Weights of a small transformer language model: rotary positions.
Each number is 200 + 20 x the weight over the matrix's rms, rounded and kept within 0 to 999. Layers, rows and columns count from 0.

# layer 11 attention query, 192x192, rms 0.0485, rows 0-50, columns 0-63
199,199,198,193,193,190,196,199,204,223,189,192,209,205,204,196,189,192,185,196,189,207,197,212,201,182,210,199,205,208,205,196,225,192,198,198,199,208,175,214,184,223,187,210,189,200,178,209,200,207,192,199,198,202,209,203,179,191,197,191,185,207,162,215
186,181,188,194,167,219,210,201,198,217,195,215,221,202,204,206,208,193,198,189,208,193,212,225,178,209,174,197,223,187,199,189,206,200,213,177,207,204,170,205,197,206,193,200,213,201,218,191,215,186,214,211,196,191,187,226,190,188,192,181,194,189,180,168
204,167,186,200,195,226,198,219,181,218,206,185,206,206,207,202,194,199,209,190,215,203,204,226,185,218,184,209,216,208,195,204,222,225,205,209,205,195,182,193,235,214,187,225,182,202,194,208,213,208,215,164,181,194,191,213,196,177,203,214,196,216,166,194
196,168,204,193,226,225,213,210,219,229,193,198,218,185,204,188,202,191,186,183,202,220,194,211,160,199,188,190,223,191,233,180,197,199,186,218,189,231,224,190,184,188,198,216,195,203,194,195,187,212,207,197,205,183,188,203,211,183,208,206,193,205,204,189
197,182,198,198,188,180,212,193,214,201,193,199,203,188,222,193,207,197,194,173,187,167,187,231,226,193,213,231,209,198,203,214,189,205,204,165,198,203,174,194,224,173,181,169,209,206,199,193,190,222,229,178,201,153,192,203,204,213,207,209,234,187,178,190
208,143,175,201,189,209,198,190,185,209,235,165,187,207,227,208,183,207,187,216,194,206,239,165,234,182,208,198,182,203,184,243,203,235,210,182,201,174,212,166,219,161,206,181,251,185,198,227,171,176,172,194,200,185,216,237,228,201,230,174,196,188,194,198
203,146,189,197,218,201,203,203,190,226,191,135,211,191,209,190,190,206,212,195,195,213,226,197,170,167,199,237,232,190,238,170,180,188,181,175,203,208,222,210,215,162,217,225,207,235,189,219,196,217,205,170,217,189,187,184,242,190,234,173,200,202,155,179
173,195,186,185,192,198,189,238,163,193,195,185,186,213,207,210,201,238,217,204,204,196,155,236,171,192,214,195,238,196,195,202,188,192,220,151,220,196,188,205,222,191,175,204,194,201,139,197,208,192,207,170,210,211,202,185,219,171,169,211,174,235,182,191
191,188,194,248,186,208,225,180,209,211,180,209,195,218,250,221,178,174,158,160,203,222,221,226,218,197,203,194,197,204,213,232,207,186,223,219,212,212,145,210,221,204,205,189,204,197,218,201,193,201,207,199,200,170,216,197,194,202,165,182,204,226,217,179
194,221,178,167,198,186,196,186,219,185,176,203,238,218,197,170,202,205,224,210,174,185,234,241,216,182,221,178,214,229,243,198,201,214,173,218,214,209,179,172,216,187,193,180,182,223,213,202,213,188,206,199,190,224,204,210,190,197,197,180,231,176,172,175
155,198,197,190,184,214,207,196,177,229,174,190,200,212,234,193,227,209,202,200,198,206,207,207,203,228,200,184,190,219,171,190,198,181,194,184,223,165,199,208,197,201,207,235,196,157,220,211,209,186,175,216,219,181,234,212,203,193,227,174,207,216,213,196
216,221,186,217,203,209,237,217,138,194,236,174,178,190,175,196,200,226,211,179,199,241,182,207,217,226,229,218,194,214,123,166,199,204,208,189,211,175,210,209,196,225,167,191,209,206,195,213,210,186,187,222,197,215,204,212,171,209,214,210,202,188,205,203
211,216,181,203,246,181,201,205,164,211,212,173,166,193,220,201,184,190,235,164,208,220,216,189,185,182,211,227,244,174,216,215,178,208,188,184,237,191,195,194,191,195,204,213,207,164,196,209,232,223,210,219,205,189,182,215,195,225,198,210,193,177,175,220
200,187,213,182,203,196,201,224,236,217,231,192,204,207,186,227,239,244,192,217,200,192,235,197,227,186,211,169,214,167,195,208,199,172,241,153,163,200,201,198,239,234,208,206,215,205,197,167,237,221,215,227,221,184,208,221,220,210,184,180,199,229,240,207
179,195,203,205,203,214,214,155,184,227,195,198,189,214,201,172,232,196,183,186,169,223,183,222,184,253,200,168,187,192,191,211,244,206,207,187,192,282,182,198,193,187,192,220,179,184,198,202,221,198,191,175,183,191,190,174,254,180,178,214,189,208,198,173
209,191,213,228,221,223,183,228,207,174,196,243,184,207,203,211,185,224,224,177,200,197,186,208,270,170,190,213,186,213,207,188,193,208,195,196,180,202,234,189,186,209,185,219,180,173,183,196,193,206,200,187,203,194,200,160,169,187,221,217,200,179,231,232
204,166,215,213,205,232,201,188,193,204,172,194,186,197,177,189,164,192,181,204,198,196,187,177,189,170,178,219,213,214,208,188,206,208,175,190,190,210,228,192,202,194,180,233,193,224,193,206,188,188,186,174,202,177,173,190,225,183,214,225,191,218,193,176
185,182,206,218,188,235,213,197,180,205,195,207,200,198,182,192,178,194,193,203,182,203,193,172,204,183,223,219,215,211,218,179,189,210,180,170,199,208,214,188,179,205,183,223,205,221,208,196,196,213,223,169,214,198,175,174,240,187,225,207,188,212,177,194
211,187,207,203,217,186,189,183,210,209,169,222,207,219,201,207,189,176,178,195,213,202,194,186,235,190,201,233,188,226,202,193,172,204,183,208,198,202,189,204,209,218,204,225,213,206,206,196,190,203,210,195,198,176,203,210,227,192,217,196,201,216,167,187
212,168,206,209,216,221,205,203,198,215,200,197,179,204,184,180,197,209,184,187,203,202,200,185,198,191,204,187,206,212,232,183,206,201,173,221,209,185,220,195,223,200,201,206,168,219,216,219,199,203,217,168,200,199,197,208,232,185,234,181,191,222,198,194
219,181,189,231,203,220,235,196,218,209,202,205,218,228,196,208,173,214,185,172,217,195,186,204,207,151,190,212,204,195,201,187,216,189,165,198,185,212,189,210,203,191,200,199,198,200,171,230,182,223,224,199,225,173,219,188,199,188,226,198,194,199,196,195
187,207,184,215,213,195,173,201,219,193,182,224,216,170,211,232,203,205,204,170,219,220,196,211,186,200,199,201,208,195,181,200,166,162,198,189,189,226,189,208,179,220,191,197,226,226,213,176,225,191,215,168,162,183,201,195,190,206,183,210,195,208,186,196
197,192,199,220,220,215,198,197,196,202,181,199,198,205,203,218,198,190,212,193,203,191,209,199,200,178,191,212,187,206,203,215,216,194,215,181,195,202,196,212,207,200,210,221,191,221,191,216,197,217,213,203,190,205,209,196,203,203,192,187,194,204,197,199
201,184,191,185,217,220,199,190,209,228,197,213,169,188,199,202,231,205,173,182,208,210,218,204,170,220,201,203,202,218,195,194,223,166,233,209,219,239,237,244,246,235,182,191,208,190,219,193,196,180,180,195,208,194,213,216,204,180,225,202,165,219,197,197
172,214,189,199,173,199,196,189,190,205,185,202,187,160,197,205,203,191,178,206,211,213,238,186,207,196,199,215,176,227,186,200,158,208,224,202,203,188,186,219,201,199,212,209,184,192,196,193,198,226,238,178,177,200,209,212,188,210,215,186,195,192,207,192
185,201,220,204,173,234,210,208,188,178,222,190,215,212,196,228,192,194,188,216,237,212,195,196,212,162,209,163,207,199,181,199,232,221,189,149,190,210,223,201,215,207,199,206,203,210,233,178,180,194,182,181,209,176,190,194,207,230,185,233,166,213,177,202
235,199,195,216,186,177,192,235,176,220,213,171,195,179,192,184,200,196,181,189,207,183,202,206,209,217,193,183,208,176,253,215,202,196,207,169,162,176,203,185,185,219,210,217,218,219,222,214,215,216,195,165,204,205,199,186,219,227,194,199,223,208,187,222
209,186,211,218,174,226,226,251,231,180,250,204,203,200,212,192,217,152,189,229,173,193,183,219,194,225,220,205,236,227,197,187,188,170,217,182,190,246,204,209,239,173,198,213,198,213,233,163,200,213,222,159,225,192,221,196,222,213,204,212,205,208,164,196
163,240,155,208,192,178,192,164,201,223,234,171,209,179,226,225,181,220,198,201,208,194,189,208,197,189,173,192,190,214,193,202,241,191,194,189,227,200,205,208,169,162,215,204,224,202,237,176,190,219,211,199,242,206,218,205,175,174,164,201,202,214,208,210
222,235,149,205,208,215,165,200,185,209,188,173,225,178,217,219,190,197,183,177,218,178,203,185,181,200,211,204,220,205,162,202,236,166,226,164,178,170,186,218,198,191,186,184,283,201,193,196,218,205,167,207,235,229,218,197,211,219,163,214,171,223,199,168
203,224,184,194,194,220,236,248,212,223,226,210,208,199,211,156,183,158,195,203,219,216,194,251,189,207,198,219,215,219,190,207,209,245,171,176,204,177,157,187,244,237,201,219,167,163,184,180,177,184,242,251,167,147,217,248,192,174,189,159,207,195,204,208
187,197,183,219,178,204,208,173,223,192,226,188,222,186,192,230,171,182,195,196,230,203,228,181,180,187,218,239,196,244,190,199,204,201,207,212,213,200,166,235,192,192,212,171,232,213,226,165,206,238,204,203,204,167,163,204,215,213,199,200,216,173,192,179
208,217,162,213,208,186,206,205,195,187,233,207,206,222,202,197,203,208,207,203,198,211,197,215,209,197,187,206,205,199,224,187,207,190,208,191,198,216,223,211,193,206,200,185,225,203,196,223,197,197,209,185,203,180,204,205,176,197,170,212,178,210,194,162
207,214,213,197,169,196,172,195,201,189,209,199,204,175,210,199,209,194,203,203,175,197,205,189,210,194,208,213,212,198,202,190,172,175,213,217,191,200,207,197,178,196,205,196,212,187,192,199,201,180,168,207,203,185,194,193,219,210,235,197,210,174,206,209
207,204,211,198,213,201,190,204,214,188,214,219,209,210,151,208,190,197,179,200,205,181,196,203,205,196,198,207,204,172,203,214,200,174,214,155,207,187,247,223,203,186,190,188,212,206,227,201,208,225,215,185,181,208,201,183,180,214,158,213,202,198,194,198
221,205,184,204,199,206,205,179,204,218,189,220,215,179,210,195,207,173,230,214,185,207,192,221,184,199,192,192,203,182,185,199,205,203,214,211,199,233,181,181,212,195,200,221,207,186,190,222,202,216,204,223,205,228,188,209,171,195,182,206,192,205,186,190
208,193,222,206,214,210,214,222,190,184,206,186,201,246,206,208,181,202,187,207,209,175,156,200,230,198,194,201,154,186,191,197,189,198,210,165,206,183,237,194,199,203,224,185,245,256,197,201,230,205,198,206,185,200,183,196,212,201,171,221,207,220,201,191
204,190,203,249,204,183,207,240,195,199,234,217,191,189,204,214,188,144,180,193,176,222,221,230,186,213,195,196,215,213,162,175,214,189,197,199,224,215,224,208,217,190,177,197,220,188,200,196,199,214,217,207,194,226,243,192,207,192,155,190,207,199,181,183
168,208,230,175,229,227,199,240,205,184,208,244,182,232,187,221,185,216,185,212,215,201,156,182,204,215,216,196,177,219,221,223,211,199,211,191,202,173,264,189,205,231,199,204,205,205,208,201,178,201,202,186,167,192,185,181,200,222,209,195,174,203,220,195
221,198,200,189,217,179,182,200,183,172,243,209,194,188,191,187,226,178,192,241,204,163,231,202,191,183,201,201,179,176,193,197,161,202,209,184,156,179,180,171,175,192,192,180,191,206,174,176,208,181,184,174,227,203,203,188,211,203,152,219,219,183,196,195
187,187,185,224,220,164,192,185,200,169,193,188,182,198,187,211,207,208,165,192,203,205,206,171,181,245,195,218,166,208,169,190,223,234,186,183,186,180,225,196,198,208,219,228,222,199,184,208,221,194,195,171,165,180,198,198,233,216,204,217,197,203,166,219
208,202,200,220,236,207,177,201,188,173,234,181,187,256,212,207,193,201,209,204,194,208,198,202,227,211,202,230,182,197,205,197,202,222,182,220,214,198,192,181,196,179,219,186,225,217,198,226,185,181,167,189,225,192,199,215,179,241,172,204,231,154,198,200
201,192,198,183,218,224,215,182,218,232,178,193,234,184,189,167,212,226,224,204,197,211,202,190,180,208,208,168,166,234,186,187,210,205,213,232,197,195,174,203,194,212,213,187,230,222,213,209,205,185,184,209,193,213,209,196,154,207,257,197,186,186,184,153
220,228,211,244,204,228,230,178,208,191,230,206,205,229,206,194,142,191,210,182,223,229,207,202,194,228,196,212,221,228,177,138,218,192,158,234,217,203,170,227,211,183,170,212,190,183,196,194,189,185,199,184,211,190,194,198,231,187,203,215,172,179,202,205
207,197,197,193,166,199,189,209,210,206,207,238,213,215,209,198,181,158,202,185,185,202,207,229,201,205,192,203,211,208,187,195,152,208,199,188,211,200,220,245,187,203,214,210,197,180,210,183,205,193,229,195,197,228,206,193,191,169,219,200,196,213,162,194
231,208,179,191,201,211,171,171,201,220,202,215,221,212,198,198,205,139,190,179,170,230,210,179,187,198,206,172,182,237,184,212,215,210,202,195,190,235,195,216,214,214,212,176,218,179,223,168,172,238,201,210,198,195,202,216,198,223,176,195,172,224,213,168
194,174,236,192,214,212,202,195,181,214,243,197,216,181,172,192,180,190,192,209,165,214,185,194,177,220,180,189,198,215,218,210,195,238,184,176,198,203,198,188,192,180,189,207,176,205,167,197,193,173,185,199,176,221,192,226,216,209,196,188,197,174,193,194
203,167,226,213,221,195,218,229,170,210,200,204,162,220,177,220,213,205,202,182,189,211,153,215,197,206,212,238,211,186,240,143,209,162,214,204,175,224,206,212,226,194,164,219,222,172,183,230,209,175,206,167,203,202,187,182,238,188,228,232,193,201,205,178
190,204,213,185,199,229,187,191,221,180,190,193,207,180,193,186,194,232,220,186,190,185,193,217,209,212,187,221,210,199,216,204,211,174,208,235,181,213,196,191,196,182,179,196,206,200,213,197,223,204,184,202,205,215,184,212,208,221,186,182,205,208,197,225
216,206,206,170,204,189,204,215,186,194,194,210,215,212,183,196,189,193,208,222,187,207,189,195,199,226,204,172,198,203,226,194,196,195,207,183,211,181,219,231,215,212,176,182,205,240,190,214,198,218,202,196,196,198,185,194,216,199,207,201,200,175,235,165
186,175,169,227,166,197,191,194,210,221,204,205,205,188,214,207,208,200,185,173,215,176,206,220,201,199,202,212,240,193,194,194,205,196,192,205,214,191,188,185,194,189,197,213,191,174,212,212,205,197,196,211,198,205,205,194,226,186,174,190,218,192,185,230